Weights of a small transformer language model: a variant of SOAP for these matrices.
Each number is 500 + 50 x the weight over its row's rms, rounded and kept within 0 to 999. Layers, rows and columns count from 0. Numbers have three digits each. The size before them is the row's rms in percent of the matrix's.

# up: layer 3 MLP up, 256x64, rms 0.164, rows 4-103, columns 0-63
# down: layer 3 MLP down (transposed), 256x64, rms 0.147, rows 4-103, columns 0-63
up4 118:584440524517467506512476490553442499450459522525563526520519484408398533379362465546494447506508517544501577480512608452475502462427499467485469550465536558457491477385498439479536485418492525
down4 117:454564456480492626498506558529538500549529462538555559507503561458474603399580550489440555538475548509584445560515438512481530426510528517484445530491533497524413468471575577408518496494578549
up5 108:470494465522411508469561527550511531469501540458538546599554420484416443439475501482486484502488427526475528471551578473536550553493467499581453545435519551458380545485529477568648440466552513
down5 099:511596473456459476533537503489470598570576486501563507514561465498538386493408469413543498494481562557412437487474441459587450537472474464451442494521506423492508519470600477574548542488568462
up6 096:441462487483463536523517535455438475549529462523606575487545515583403488550484410484491577427374426418432481445489508509578502529495500481556534552462522456404476514472418482499459508526456444
down6 091:594499559514499469493504551600503444482481523450406435393515516469531459489519528515474521545520564459482569482507550523477405545561506506553530533530518503395524534585557366580546488561443478
up7 106:550494500532529487530513452450564492470485561422543588583519490523546463465504516451490455385548574471469493552540575440485583414520450528502440510466554506449472530575476581644523466484567470
down7 116:563499523559530487586544480415535502475549550455528527420450483465400443429443573467525551499610467531408501536460549448509499474434500563512411447484507507461437536602423485520508526475579502
up8 092:529394427529448600473542522524439502458502540493379459549544482419499516496523536485488524525449484507508381476661548494496590439543550524563477524521473480509492566493472449450507493562467458
down8 087:516390514504513462460481492472491512471537526475504525448481390503663509616449512522520484522466454394512485500483544487616506554594540464454582508479518394476507492490520535516580478464535525
up9 091:477424440538614448420530440506483571558500595498558589458600593527524490483506479455455456461586492530587499472456459547438517473531451543544472467481454475539534537522486478469489435444595523
down9 090:422536538558433524587516637486503462461546478512399449527498412408505522512510479554510510473487535409501561481571437486513477461499522555425566516598495539448563471497501520563513511540403547
up10 082:497438547499440521540470607420451565455485538515486588578518505552422540429515573561492472482468426489480484519527431617565544557536443447615546528519522420494503471488420506472484526519451487
down10 073:603483496518498433468519432472510533531547477500494525379557539491493485488517526419580592567480515494536471501580535442510576487473477494395544486533463559485545443546473556609509500475466360
up11 114:548439535470495479572502475439460608484432451519472482506427495434480441481565511494479601490396423492448508565611467433473493558505475477488395407535527537532520570444569509457483526454476534
down11 112:597515463500523585530531630468527527473458426519424522427459537428421486459493500558396445465479557554480502570463458488518481531484452471497466526462393454466554472557576508443457554442516450
up12 079:563547454589511579523470393486508499545506535583463424564589578450544567508476512464447429407464467534450542446583519500426480475537511477492500492482497469437481606465521472407506440486544535
down12 077:420528540501548480492468499466501558425572464496475510513506418453553547450533462414437470570535468519506541509497554503592539428488500535400523427555473480536434440539472584471570630466430549
up13 095:544459500539533445481529605515562574582484549474446514488457477455552505482603392414518516500485494553474537545537516455464528618493525446489421512549574495496506451512441496501382548483398501
down13 106:452585464531498573556505422503466486522441458544496526605452529471485506527460527461477476469547515513618407574477450509533489534503520591468590463478465416565590552594463504592477532464535503
up14 102:511523577560476453503557549522557434420479437411496431510535532473564565517544531498560534583480514558514496560573471511465508460543598556595590512587494526630514501515532506484562507512439503
down14 089:516565438414524478487451485547445476600511567531506478518484467500534522608509531569554542483503473465487539468460576488578495458478467523368545476504477516581575495561461492496534543574478653
up15 090:549564491534408452545546496465517539519353596480481360479556506405484506536558401483485417475451524541522505451535494523490525553500484411547543554562510496470422494483545531479471511497446472
down15 099:486514491512505499501468554575544534495493469486478440527540470391522574410584415485522551480503516490539514514605402538359529495466473431467436547501441597538503559482532534487458420479469431
up16 094:546542503515460606528500568477436473438404566445536457536608429463522480448502481481505509504397592451523512566475534472502596426548467543479471529506518501497427556414527545452422456485561476
down16 099:546480452538465516449489509456560422519494539548447429531481446480555557526578398456534478520576471469455520483504490536555656475490537491443410474444490492537572516457482515477460395386464518
up17 124:465426376428439456628507489468480490449502493483560501504531400512438517441537531563618535551516559517472502515454507600504529556508499553498469488484534513451443507633482537539547457463531499
down17 128:560471497557377571609487485570411460527458497470495470468454507499511552455432487463498562435566583554501479506492477557517431511463405481607491491536532496532395428590522491495517538547511482
up18 097:531556481501458479526464533513494527474484439482492521578409564476479412499564515405450547373564394584430555581533521598494540520498428513554472480460494537462538540493487497426514555574473513
down18 091:524465594487574467504540524509484502469498451532488410543503457530493440498470576481546446460361473536555460483469443412567543450511457448353490533560491500458481484503564476444475604440504543
up19 108:442471536470431485599486532447531532461425552430487435455472545468446556430567508509606514546537424499457462451518488451525567523506545484570552484477537540560515494592556420609529467412483479
down19 107:560543545431516464369511525424504575540572502540471570396582455540485512581454414483470497557475489506500528495509449511508537502490484520453479511521435395510498383470434508470560511498600462
up20 078:578499470537596565616474538532505466522563538536485560452535475539530548576448620519526600460456510546441442517551493494456524630486535545511546566568463501498464520421491481549467526476543482
down20 079:488574431445496404467475469570505523485545523510491538530482476439589541462525481505497484471604516553480501520505586464494504517442382412517589470433504572573595487474405480416487535564519526
up21 105:476494461567403497516442448466545575534417422451463433599450530458520475490600465509427527442450465527433544549507487502455483449564596462528531453502611495517527520517575502580506535555537476
down21 098:464547479498590467546528502435392494522611446502555566465520466540540581553553457519511479473531504397490408518499503452632482463538487520465522504526500458494480494460569584437559559418527556
up22 091:523530490524506487489643455511565481516499496444476578419570500494422471411506485518522522393565503502488508475568555540510454515488418523433471527432589550540591466526442470629454527500482500
down22 091:562528483526476541431539501551526447473601509509543458598511488504532577465521464517455419626524498558485525523407523523526546450482511469507516495409364561491444414468519464482487572487563431
up23 110:468551498517569456547422493416570506520430475581514492558560491451431520502417436430424526463387554535486527478515509503497483565429492468547527493381549491511576526505567424567505492523582483
down23 111:507597515535499481481448491474569498504520420448507496522494500440456618460483439490554634426535415497453530494550496547469498590584558521470394438427580525524559457504539474466535443493506492
up24 098:532453473526515450462464525509468544555545512545555593458591499518485535480456445537458431439510405491519448431490522403518494507339604553518497533531509468454500452570454504458599524449540482
down24 099:475530471473506543524470383469464474491472440503436484482474545501490456456444510493472545452533490508485503534514568578535461399524434497473612387490524471494583566364483512598395493514511549
up25 109:513491425526502523441508458540623517512518547449523564475570535470486509532502397413480441425534499449583504473570481527433438582483479521458462578515578524441581573560471467521478462521402526
down25 117:517539420481540561448635526561551463495450536525470526478571512552452452536514565440570453488474390629439478553486521506449408429487533468498481533427518461541491437540499457542449550480490472
up26 098:465537548501555502521551509519447550454453549512530566456521477480438522570575456487608427579502446458485482507493470460565563563474533557569507506501413516481425488352537551386434505514526505
down26 100:451617458513519525489411475488467501535583486555577504559534505529498538580477498560461517484565481510554421535459605569549431411489539491478520545459465478539502492516392500456513538585617475
up27 101:527533449464516579511503494585439533521504588483592402522466460477436527523554603469528582476523504475484580598523580607538489564514542447428453490488565515407465544509494561514492517450517505
down27 101:500585496504569486491423438499427522521526494573604521383569551514603432512449393550519512567554504497559528461476545494535514509515447453445466560451495498420547492448483462423529468442534548
up28 100:495453482513459569459463535534578444551420515403512420486521497552492506538471465595476573456477576483490562484427600458486478456539527491481492489514644446482554617534524510504427456486557477
down28 105:467377532497521424507437488498556483492485542420563537378543450560470485583545445543515481518445604445474507502475499509552547540614557412444460486497517492417504456515492483509542543575445475
up29 097:520481428552530530541502389508453487496468447492514508505482445460519572550470475518582464500434527591554543530584417454548560559460506475582525432484477484482501372495530519460406603418484504
down29 094:417510521480496470528487467582528535528472487515451472448625483508535516554497551576479557515591538511541469398542596441543500455441516458467439513546519540448409552456596483475532412535589472
up30 100:466492487436470464522592423415460510513426399444443426419600549420532410433501567487457584529429453441433458512485500505507452513547500464540494486417470463528494488494502434535464485495439531
down30 092:531440471572549589492410516482564451459538568492501529562439393598431585610497478535491478493561500556499494548497489479480479542540500536524477536592484429370475499478478571464523506507556493
up31 098:581510408490611466518559533502470445567554520557459550452575574472530556503553508424539436516544501470504412534487535507534584512555475456414406530510455453548453488450456533419493449438488449
down31 109:493511647532517476456556448528569561492487483546553486499445514489462493471482553539455542513474506558479583429405487443455470474451452487664536538503509521542502495549515484643491529553544469
up32 087:540545465423564526521421423514493546557439459490466554521459509480517438542503507555505548458475583501482586567448495550499506553528525555469454424473461376428430562522541471449540476527477638
down32 084:535537556569467443476519481428443533464572514527546510406478453480606536565444500516495457606538489504577443466472551379559431503555484501514505504517546546552559442520479528512587563553515415
up33 094:423449505448499489498440547562530615552516475552473398487505502458521547574507486485517514514474527560420468463493432571478464558485546583403419561518580429544489563560572472490443423471535511
down33 096:512445586468544503540577511519498526552542552483475511506519550502543383437513465474516518516476507414505517561516598598505480509560521430566590491458489587412506373594471524515513541555511546
up34 116:573514440543522562490425509537548558419488409458470478550500514504497489468526557512553482481498539477456419548479587506545422484461423559468406533493492442620546530488627428528497467458572511
down34 112:505496531534446496550520560449487439454485402557539529548507438486478572565618502505574468431583567536536517512526533465535395417404508608496477449495449512526504440445445549542455465472527487
up35 093:511570399450464560544591523536539430417483455582537552422544505497574522485564442521501579468449519488480528569507436547499543503490508533431450544519548515456465454552501532399594447509426453
down35 095:480527580528477449527492419490482546446525479526448484616510487521520561371484461485565440528528503480594534560564594588517512462421422474509500420430485529472518492547448560486398500518537469
up36 082:466443497512464472487630521530420523600470495384558522435497539528425420521481579536547504444513537489543570491542477460522443463484500512517597579472555446553476439521516613509450535461463506
down36 081:544595489455531550556420508442442415518530520485554450592553427554552484517537539541481572543493607472509591413485585489514469432486450510510543519466459543463509505499545372514482479532433505
up37 121:586435461575499493502445432532489399486499476435466487484542482549542543557480446405534429539574483424512481448482578507462466513491492524487519457596564478542463487449452391478568429489527389
down37 097:519487488483534501442407547446572583565519562468494495455590461521487510510540389461520574593520502528589522462501510566505640508527513445404497462480422490447533452449533457487455432510539489
up38 110:598508384485429492545446440498503463482434533506525609497522540541440469496549407423441504547542452495504510591509479528426453493501537548521526547470424573514447533482515405495556503425575560
down38 105:505534500482375452521487446582476486578496502496516489489438566468485419498397449445520501485463435450463563528437394556435442520491463519561452584535489498614485573537504428495485473486447437
up39 098:466460513492496466516474459409624513513402409507518461534472552554443564553504516567518454462417379587433516486455558491453545451522509557485553440521490463521506556571543515546505527568436457
down39 098:419642530554510438463554544458418452481510499508503544498506521484566528470487489596466533498605479478473489569473460472490520505463532480454539511583512444618549463481511428471427426550494392
up40 091:557482475469531608526565487315440447398494535456531518473592564422541449484438529525522463470482474474463438470511470523460497506519412487475480569526519401506475514525462509550522462532478433
down40 085:476475461506435386488478496548574523596495474533432440501349477484501514449541406426481513486471551567533538543408466449482456517493566519470479405484510506481473524517519478417445490415555554
up41 109:471403437539421507509589468454448491476465555427444565540476538484484515507487533555470520508482479592553566503535454560384527437415478485564511455535607475541550557524488506574484471404487558
down41 094:537547498511536521626453427545498517504515532417422422461573497499467375439409499541487511480513501521579552491468510516582465580495496409556597516423502503476489544527534465564462490538545442
up42 095:423520507484424586513597573453455593570542492551462543462493473589501465546535478479492557500477429472489508432523558543505558533466577551488496510502569453448409522547416495432403511546480427
down42 086:531549591600561542482516422470527555532593524419450500474540566494485553399491470514432394625495522489511574519485442515456472448523476541507424481451486605522504505489522517480535541437477459
up43 099:576436547554435572517514464498489582525485431544466385535513427420514559580524428477464540495440557493454510508488462569478483462383435526475446561470413461557518554511463503489465556490490421
down43 101:526620447436483490460443544518506455424478545430456530470566480571441515497514496483581452382552494454506376450515604491537466518550494493423450568505476468499544424453492455552524483461543459
up44 098:488533534543512508454514478434460568571467440424500518457614525546556533571501520505567440531516478416462473445436551511478502498524502546523575600387568476512491489391542530472552432407500463
down44 100:532453396497445545468489489507477461510445490516475628457457520492440471447447485552514443569509497541411437526559500523481599523495504455494413491607458490466524462526457537539514511466583350
up45 098:547575423544518417442471558537467548568492542496417504484497494504513490591576498427478530526485502519507546594523569513544510526439539523570468453553529447584447492415530362543522482413531531
down45 108:469494458483457418498501567577462482533502440393573477457485480477474566533572500419443490446479514575561621552543535435437472600414517489484545477462598551547500525503513493592478510487531499
up46 104:539491480428462428553480450444616436467531504513504548526442442456467485417535464535472495547539541463417482550475516497529392504470568551599473467543481377539472438445482490538621521498514500
down46 113:525548486472541465533521487493553529425562498499529618477555492462398493426455500547566448481552476558482474546500473595527443530520558467686435454553473498473496487416508488562538468496546528
up47 090:535508493459570419524517502551525556531469446406502536405498504522397386506486463530551521516399494427625552510518485491481501420477534440428506456496558437475514455511418492529514577427472478
down47 089:467584537528527494456502515454420521442543572607521471585494537435568478496462542499498538403563524505487444443458429517480574487428434598525465469477459622471472543472526476413484466483549451
up48 116:495532461464428552649528580493491507464536491523611505499494489554508582506434421540480462451535555527555443476537433480515425505529528464510499560503519476463427420358524425517486515476446538
down48 103:515406565613538473421523532515605469494447437503427428554485481481530515387556526441460497521379523479462527562560442488401507445571494447487474456491486564447460498445542484509504483526493487
up49 105:508459455423387454506454481498513451505467428435509422466513455515435568514530587557527543565601434533387541539536466488439550543504554603459484519500493483600514534522536555559478450484471489
down49 102:574500513583526585498475589540467524510541492479433492448467528446452445404431446482435524461423438479492501494514502514378518474539434422512590413449481505423449454540542467535429479568521488
up50 114:531596486502573486523453495505499482444461471464477483456553559402490375552494537479515432558478563464498489543568486591480611491463558532527419517425427547464462531430415488478457471547522427
down50 096:490472572503535450418469528449413538547438399562509591533486423497502448579495552562526448651522518431528479471525469469449466468480494550526395494485424545520516449515563502488486512481561444
up51 096:508586493501556534436480520532585536528476496511521445497538542407475469550558454536465507550383611467480555561482605489480548493509563407486412495477423517462508523503492489518516369434545518
down51 100:477486468515403540575409462487457456574435472423545555545531537421473485500461571530519501575535429456443431471470443468621421477458481488484484521457447523490434508519511454438515501476415601
up52 099:540476539537526523452433476504479439479568579511475499478467464509476604521513461458504465499482609455451449492405516578478493524539595555549497422459561518467607580527393578415468484478507469
down52 097:460531500467470542478514526501552532400515489511492527536411481421454601381516586516469586468494533548568573525461505481484512510443540519559438417513529447395571543515420551442481455531480564
up53 098:464507477475582550545526508568531559546487553563473548530492559443466461456514468482475550508470539468508441470572621528450523552557472593519432410502467579479514497471512385509454427384488560
down53 101:424571638445582470518449557467496549489438578489524485547521487530488523472601544480603469422561524445499450520475456531471503405514538420512451494481536413467445508474488493555508505457598527
up54 116:547513478393529471609466450540486504446449482500516502457521581523487618530549464465478574555488554594455556568579556478490447473569466518552515488458469581531490542470470415422498546501565437
down54 114:538533455424522498591568510521573428439499397552465533466525515510479436460469477511483566456466476537457548509508468448525490516467465556694490488448548565589537460475491420469489436510502464
up55 104:503458424506411535422538497600463528483474512447462453419442448530504492518559546427495545495568532441476457535542437565436534590497544459499438527437574477514474547557559520512482386453408526
down55 113:451438452552519557461587386480599454487512589468475422422510543512575552521530483445512483559457506495487430560521473533514570392465464480483429539491505531475583414497538492460436419526499500
up56 110:553511470582450535502486459456470477495429443492632471524575541475417487457503506570387485551494510590542496468526492386454458484460504529519406428512477445545521538418433523497440477537529430
down56 108:476577477482492548553434497475372537408562521448514485553435474359573445482430429507513402456475566533504483532505472508544533515512460517517416421495430450581562548484472489503467495518469487
up57 105:480553475557508521477486638565531495505511505542463471584534490452415454474492450589508428438481525486557509455563464482450370478553538516486406570363543486447492481515523489504542464451468535
down57 096:491475504487465478521590538472437492456441500483453509466507471568543473570407591510514516497531445459370484518527496385554508451498467497523457434580532454435582409479489412482525542521573583
up58 090:462479417558569573548474571439508544584430527579492612462489447469458469541506386493485482578516499497511543564532490521470562548469476529520411501352485480508523480517474486475470535568425499
down58 085:510579625413539429444501444577503543487548542522437570499458529509542508546489495495498510536474450546502552440499444538451534514461429516520520492545508449558568528561547532563433507366605447
up59 123:413440508542493542577527572461505527491508383421523605441430536578441559464546611512510456527517505439436466532529467520550563501516516439544547478506526464503529403537565469422507496522566513
down59 135:472599486484409539542490464421421466522508505495590552421463513523480485604536519538487516487458530542468422503469521452612572526483522463450427525509424425503588566527520430410452485484553511
up60 097:545568508465556470557515511453505534555454488446555433490501454505549571530510526508454563542562508541450428492463490631422529500541584514440461500487540382523520525553471422548392445549476423
down60 104:494469476448525524501521434527535400417489501528553487576489591474447487481444532505526477504444411544521501500567563417536438454513471486492571558448437539478448439454566642534546540471523598
up61 077:530464622536491430468463516487533534467462532415420543445466596484544610538471526516530582531527490516435574482495553442467580566487485545534567567492453479591421529456494480500562437470530538
down61 078:515474561405539425531472453555473413448492478526484461564475461597517440428508494560499473425388502525562531423513515499580511449466411480486595498433473603454474418510490490518458538531477480
up62 110:451520536538526446568557512444510438512450446550609482472485558458462525509536424542458584490539488541423630529535485581496593547463491534581486438431512553443484465505475511556444512511402522
down62 123:464483492534576480495495568466550541463485396505517561520539561468460529546572523511528563523471489504507481501565492601397573480429594460455363557425578502509466532473479466523457459406534507
up63 097:538518539448444587520527504476447497536442596456566450493541530507501477413550560491545486529518478490482514449466448534483554488528547546491399536436396467465482471454515453453304463490495459
down63 088:531522494525481405544605567464628510566455518514528514434590465600488523526496438435644438497429532519545439499507496472452507539497580493491457564466541527525493532441566512530507479492441488
up64 088:522460519358478465540410457433558478489476486500505574516496467498451473458547530568458524528482471538409499541447601511566514577539426511497430438403506513426548469484469549402430500523500441
down64 084:481519523533534558507582443503515481512519442507453466412461435553457533598601443511514542528497545608637470520504486503472536449580493480475593548508485483502476517507487541544572484427479627
up65 084:526568472457460425508533511559464483526407467436634501464605564494535447462552503469482526458512486507474556539502463510569523565444565477533544591407408511470486486396443478446487563519511470
down65 080:498449497443527646586512506524526416409486430510464508498401462463475531503604475508472454466460508502545493502526487488509464450508422529572609496413495542464466548537575485566492525607489527
up66 085:550527502507434519489451477505607411466479478431632519548444467456370570451505445523589474510527511582525414501522466526448534506502520453506568425447421506498522439485484459536557439489482536
down66 084:567483465510494497447561483418442559461488539446483459542496503393515508531441523520516490469454527437604556591464479502499558567446555621465452542539504484490613602503559508411471545478525500
up67 097:525552450369507503574460502462464455550422515515391578485457537528489515545570594524451500450505524508506453550462574581547474552549523553480497472513449485461467476418518505364442463513447536
down67 101:448498522460581434472450415514415476423598522539502509454567527500570427474515428464496499571502468459490442443570556429495467418535439477439632482491543492479483505492491465532533596542449534
up68 100:424522503454473490586494456495528491517500478424459609516551489479528449505420500577511560337589520464534488499457528474514480555535553449477539382428482420529480484539535554470536532495461581
down68 096:517529482516522361378539468490418528481484521577470457461511478511500394505469526515575494549569437433463478496552486460438496542513535516413470472463510433598587466562534440549505499472530416
up69 098:571458504492486535485590501505544483441545457475487633416482503507503501485535476562509453453448557520485454496498624536494615482464458464484571549453533462506604511639509535555512529455438513
down69 087:450481463487497458549409513548368558549526528480520468494518464521551520453498442510449471488584530455453528514600482471544533460473436493539546494532508482521348450347476478507540536585479502
up70 104:562455536480539453583464512504527496492517555543555553510554522548397510483523454495418425511431393486519576587496519516467477451554487456517485505526472422530469538494561480556566628482589405
down70 124:524396499513460519457627495582482498438466384515551510552554558539412514556581466485503518429585465509438549497473500488519548535493561527493416507560539465528440512446550527542463488528524391
up71 119:396576518555474541452545468549527551529493513422534566451471404490518484451449490456495533446442488584511469605503442538490506460406550464456541504505501460436502463601558570545614523443495490
down71 120:574544550475534586468559473527561574467511504449494491544481545481529410423441510449493484484550516549543569543493561533463572494461541564587576637598533497413508489469517517539470510540467424
up72 108:497469418463546456556499475530510523496593441510500521502464468515534544545424469410554366460546538441502483590526491529570580558489461513465431583587505427452456452459611496487510553481514473
down72 104:508430621506475527430497510506539393520410527470484567549523516533438551488527550492460622537478525547433555403514465475426498521465491490526439429536496585545471401577461443511496491480455486
up73 096:551413538529489452431429526498532530476622500522468496507482410528402550588514396478417470449553505541494494521578450511491504516486451555484483402579526511487486569422489437471476445574489452
down73 111:490464556531517450490504526464562442456439498364484565517479402479462539495495488475482524472386499564387481490564524456412480518413456500531496393571512469510406511410507546505455499456490474
up74 114:438475602493503600542400486452562470483508431481517447439455458537481477465521400468543514506394483588455483459545445489452524465552574409475437472433513540481568448503468488551483432484456437
down74 104:525545498518477504557557574517410520472430447583506573472544461428466541466432578513422565481486472488502591517396553530545487600470445542557508503493453441518527512526471482526472519525454354
up75 088:555448613520510490459567522550569479499558512495443514550570467495480463560529455467572504444518482529551542449425463473526511540504506564528506532465546553488551422584624491532620550411477431
down75 097:516578476469518513561528523471411494557552564532542531398461452519522487494469563518517519570478551416541544544530570525615518581526476501464562500490520490495493570495377484510488562555532643
up76 107:380537472521502518507590488519581462387520431527445595483540506479510455387480523564557432383492511525505547522535535467504525487585465450534453590513446522464548485485515520461482487506395499
down76 095:592456488573534621560532512494536477476419410495464472515505452449472525472469445444551531443410492552539568549496377544402435504481479572580590518430472540484506499479479506493484505541487463
up77 097:481438499512551455505410534517557626504407573447543446482491523511508422549513520506480447467461436595512552512439434408516426546382534475530513496458490533503528568544447556426475491514525436
down77 100:547491521520457489453513490505592549467419465567494458511407486543427478577537564532513532449440464630472451499417516525479459497531546532557404522472520486539577592463434516458498605458457457
up78 089:517477516534467521471448475419555514545463528422486610591476534575485415486406463511523559409427476478464521542478523427616549551420493478511494455551477452439552462574542517554519498442450508
down78 089:483509450446532497519575442475470483453515528488462440514579530460475579581482537437590398612606537504606508468548515466515524430495533479453546595529559560565447513520529494588534514505511502
up79 093:491498461479451464546493538564506639480374484481460441539561509547440593465475547457602498464524503537484528510520422557483506448463447475415432503447379550488504479534488506501559416487544534
down79 090:518560622512537529468492487484451483515555590516454592402439489443530507529535415605419486483561473527601521521529602407507515556505492520585522507506552521530539461555471528476450553499460488
up80 101:520469391602506564511480416455493384491461541514508543474488563502578489432545532464514486492439532541525474525532587561477539567534551454496419445515507523501554421512520645522459576478482479
down80 090:462474564473401562510473501529472511551574540507517489472442516503471493568596476586565504568563458526515625438470481509469490562558482614420487468622554467472497551509492493556440436496532494
up81 098:482607452575467507473542617468468428506499548482459567489479445518418527436553431442458483488559534421477446535447469543541416502448551548483478502613564512468494538497462599444508462519512435
down81 101:448486402503450491401548441382522545415543600504519454518515386484536540498472608529504459423476515525506531413487621483543492505522536573492508489509474459467492514486511513408502460498529564
up82 089:476472454562507606482535478564550552518559486513415394506548400502561407568577584510579479433507544553512576478418526519406478492531554510554417496434490504502513493485528511528522497461465537
down82 082:427498501491502455511480495573541552507555478529489449561521512444500504406491511474542558558562472539567559419445501513449505452416423501482530450492484649531554590557427520519444558574548424
up83 094:505488523500446426570570535499507468483487405499583557479464486510483557571517450645568496518519570478595493542523575493500478583599469480565523462498530462577407483440590464502505464517487525
down83 097:516396499447461538476454510479442438546502544488492518425479506550408346503543480563474468562521451488468452529547520462582398482460557508447430545570566470485536523499492503467479551438507610
up84 120:411493487578491479428561560605484599480451547496469568498484456471475511508465501534559488486503515482540501433501498428535513419353584530512455596514472428424459490493532530539502529429416507
down84 100:463469507512442449537398418527482530540514549506489390467453580520492408514513487476538528488525539583556513441562489548505396546453514486632564586530528570432495472593466452524486513528502509
up85 115:528489583498533609462476412420487510458387430449531530395422543515526489466472540480549557480512471423417519516480531422459522446534537466522513474468595459526566496538498584472467513552531425
down85 106:540504559509401535476570548515515472490460404569538484552426464490430448481522467499399497479474553460485480563452497520451406508437525462629474501411544535490510506477489489480372527528402490
up86 110:500393510501487494406486477504529490444490511404493453440452414494533460408503477549503500492479417517553517544482475442509556385440553499444448506570557477592547497451614519424465450500478431
down86 086:513499562487500580528496512529546478483489530595515433581402591512478529461500473453534491451545507563522526552505450403501488514502437545598551625457484564557440592548493471510469419423455512
up87 101:486569495418581537563511501465503403487565471463520432527524467580492437431516451519503536515435485534475518594453486530537559566439525479527400553439527401482502504499515501360431498535482430
down87 101:444518562538502583541484437470506533434560456440459504491470457469565618474499557428511448526542452454598556516526528580505512481476473536409514471567487404446392523494442531476519497530407556
up88 094:527496510477501488520417343469545481581466471452470568526598525480480457487523549513485447461530527446509427572494605422540512581534551494445449460488521435543503451517545487470628524562475512
down88 093:473630478525497397522560491562468556485561570553437466437529588520552517488417541409475502456529532538562573537562484450455541488465471501492524501493537501535521455671487512511488526484519556
up89 109:493517475492493440456577482540584566512481475496507484512653441511509509541666442445484455454439387551474489492522565517480484497475479543414466462491592497446495591524495478433486494509534508
down89 109:534526449551490428402491490463502618470467461513469514405500521529444547440545490442583420436527499493530540466449497471400559506426527506428444462505498497451631512493512409565470528552518536
up90 086:565504518401526519529404497513539500428439481488475464543581535484475477503500483502496439434486407441512503526447550499555501682524533513382473510613486536544553525460540546493504516492514427
down90 096:522497476517490436431513573525460530526432497544480621493522480513478377513416504483527463473403475438415526451490440477528502489490517526489628459460430443378439488482541493472489495416432496
up91 108:412420545474478545546515512475582446495471527470543559548473560474450459415596542562524523549448453492488530521455477569515570525568523553544399512442375534455437465535587536501529495452548484
down91 129:455545500489441459539512504495403548531516462484521622509493472550522474476557573544508396385509447549448556490575581459469582537546466539486559530571507506393465555478518502560530414498468536
up92 101:604464477513557506587540504559527400459585467520547536496498465538519490501418471485587454488476538461544486491445433458542518502541532475506409497501391515409515444476424517358471492479534438
down92 099:496559529564545496584542493599529510548458437533503496568467571549509535494474541511441514446504486405512408542467508503436495513547491469633466506445473557436437453520501528647559536535435503
up93 097:553481506488410464498520447555458494510412390391465483511424578424469482502540541486463367492588466561553466479549493484447465465529486501579506505564504482481363510465529469447494496534515530
down93 100:476542574515555564422588473547458449543460486469440565415471548511485434511570506479528480503480375517485497580511536582521448472544505560471526506523532576443447475552405484482443562539551599
up94 100:416456524451427520481511530506552483409480546465525586487533564355518487516437473422446558452508487503553626522486472461495548517513505580541517498548492519584479579475442530607475542501547473
down94 121:474526537479480598540505516416516514382470503472463578456558452414439564531452474477446548376548480535552534561507460501544540368505483577485492478570501491496483546485446550515514476442552430
up95 103:613466458544499510511437492504564485488576506564537491475539507517409553426519437451508528478564554475462476504491495571463447486537443537441469633484417618519454465446496443477565402468541502
down95 101:524500579549521400499460347551566564615445574469412499479437513533539525508540403544481477526495476457484519499481511545532470531543477507428607449456420505528485551556530498524537469549482511
up96 127:376439486517489496516514504442613583426517515563481597445493530537421531472474522545443491418587474473527505451459502529470471475492475553514528483540571588499530537532541549583621503470439515
down96 133:512423413542529522481522454508556438502490438537597487429471525565470537392481454499502500469419535564576506504442542550444424490574568544529525494516462585446432501464477496512570563566427571
up97 094:484452554557474589545478438477539566560415433477483448399449524579469418429536447485496513494509487529498503519542551460517609403558473446501470527561559516545533538449573517435410555482473483
down97 100:464542478454539528627570538488505560498463484529454493431451553580545538458485515502514571359466450489565565511507492413533537511494509495445532435496550472458510643452448501502477461491398522
up98 089:495460472502579462453495372509500415502507523490480526441518514432552447546488558510371446446478498538438512530431560557444544448520471479481464464436566434416517599590483500454466424513507463
down98 087:496575572493503538554434526468514616450520558495517517455499414530452510511492395484559537502507473518535535466539489493526590606487520603513547556601427552548503437552455509527503598497515579
up99 103:467558518453546547556494566546501534578454542493488507539490550543536445404555436451578535377534565514446473490532421481484496594537462497471473455404492394484534582500515488439433507436455476
down99 110:521586451535621503444489457498560554574412571495500503477498553467545456479448540529499528493422472529538493574420478566503504485571477401553483519424541516584491617471500453428542503524435537
up100 094:538562588467550599566543467538611602439545441549479511391492562513447470498552518583536437558559511505516467566449480439499434511520533511462514524464467477517605559523538456443507474496510459
down100 109:556517477525470484548511492478523545491549386511498448441491500510491544417512574481456467355514553484612458593512486525514533601490548550526537605448565507560449574441529507468495465431507526
up101 096:513446475445465477556485529464497452472524443486523513468488500463597522460446497550418534496542603494572545553518377436472483509481496473591485545548436395616470481443550510543475486376500493
down101 095:489412491521436456490466518458571548458501557498489614514453519477496448416465549411546515576425500572442583507505491558445490461533448527545502523546604597442533470553586458504524489473452436
up102 092:502518468454532569441508538522506494456499502490512451428516460503401517480517396499482448550529514533500431565527428636518471618474523442508516556514570383469571537391512474482508444571474481
down102 103:533499595468471417457458440384431501518562511480487529503578450515527513478485505457471480445396477425442560499485532501532617454465530547405495440502513559613463563556509562486541527480542529
up103 104:543525567494508500473584441502574503441505492515438505545523458440524525405521551537469513489567484489506573572386419495504380580476525580501491474516462385580463557512478582494525543437518499
down103 115:504579471441558467526439473509506514443535570507461597502436511447575524484480420504509431533552502446511441567546457560479451624533477554458358537437518436535484503535500437422517469530541473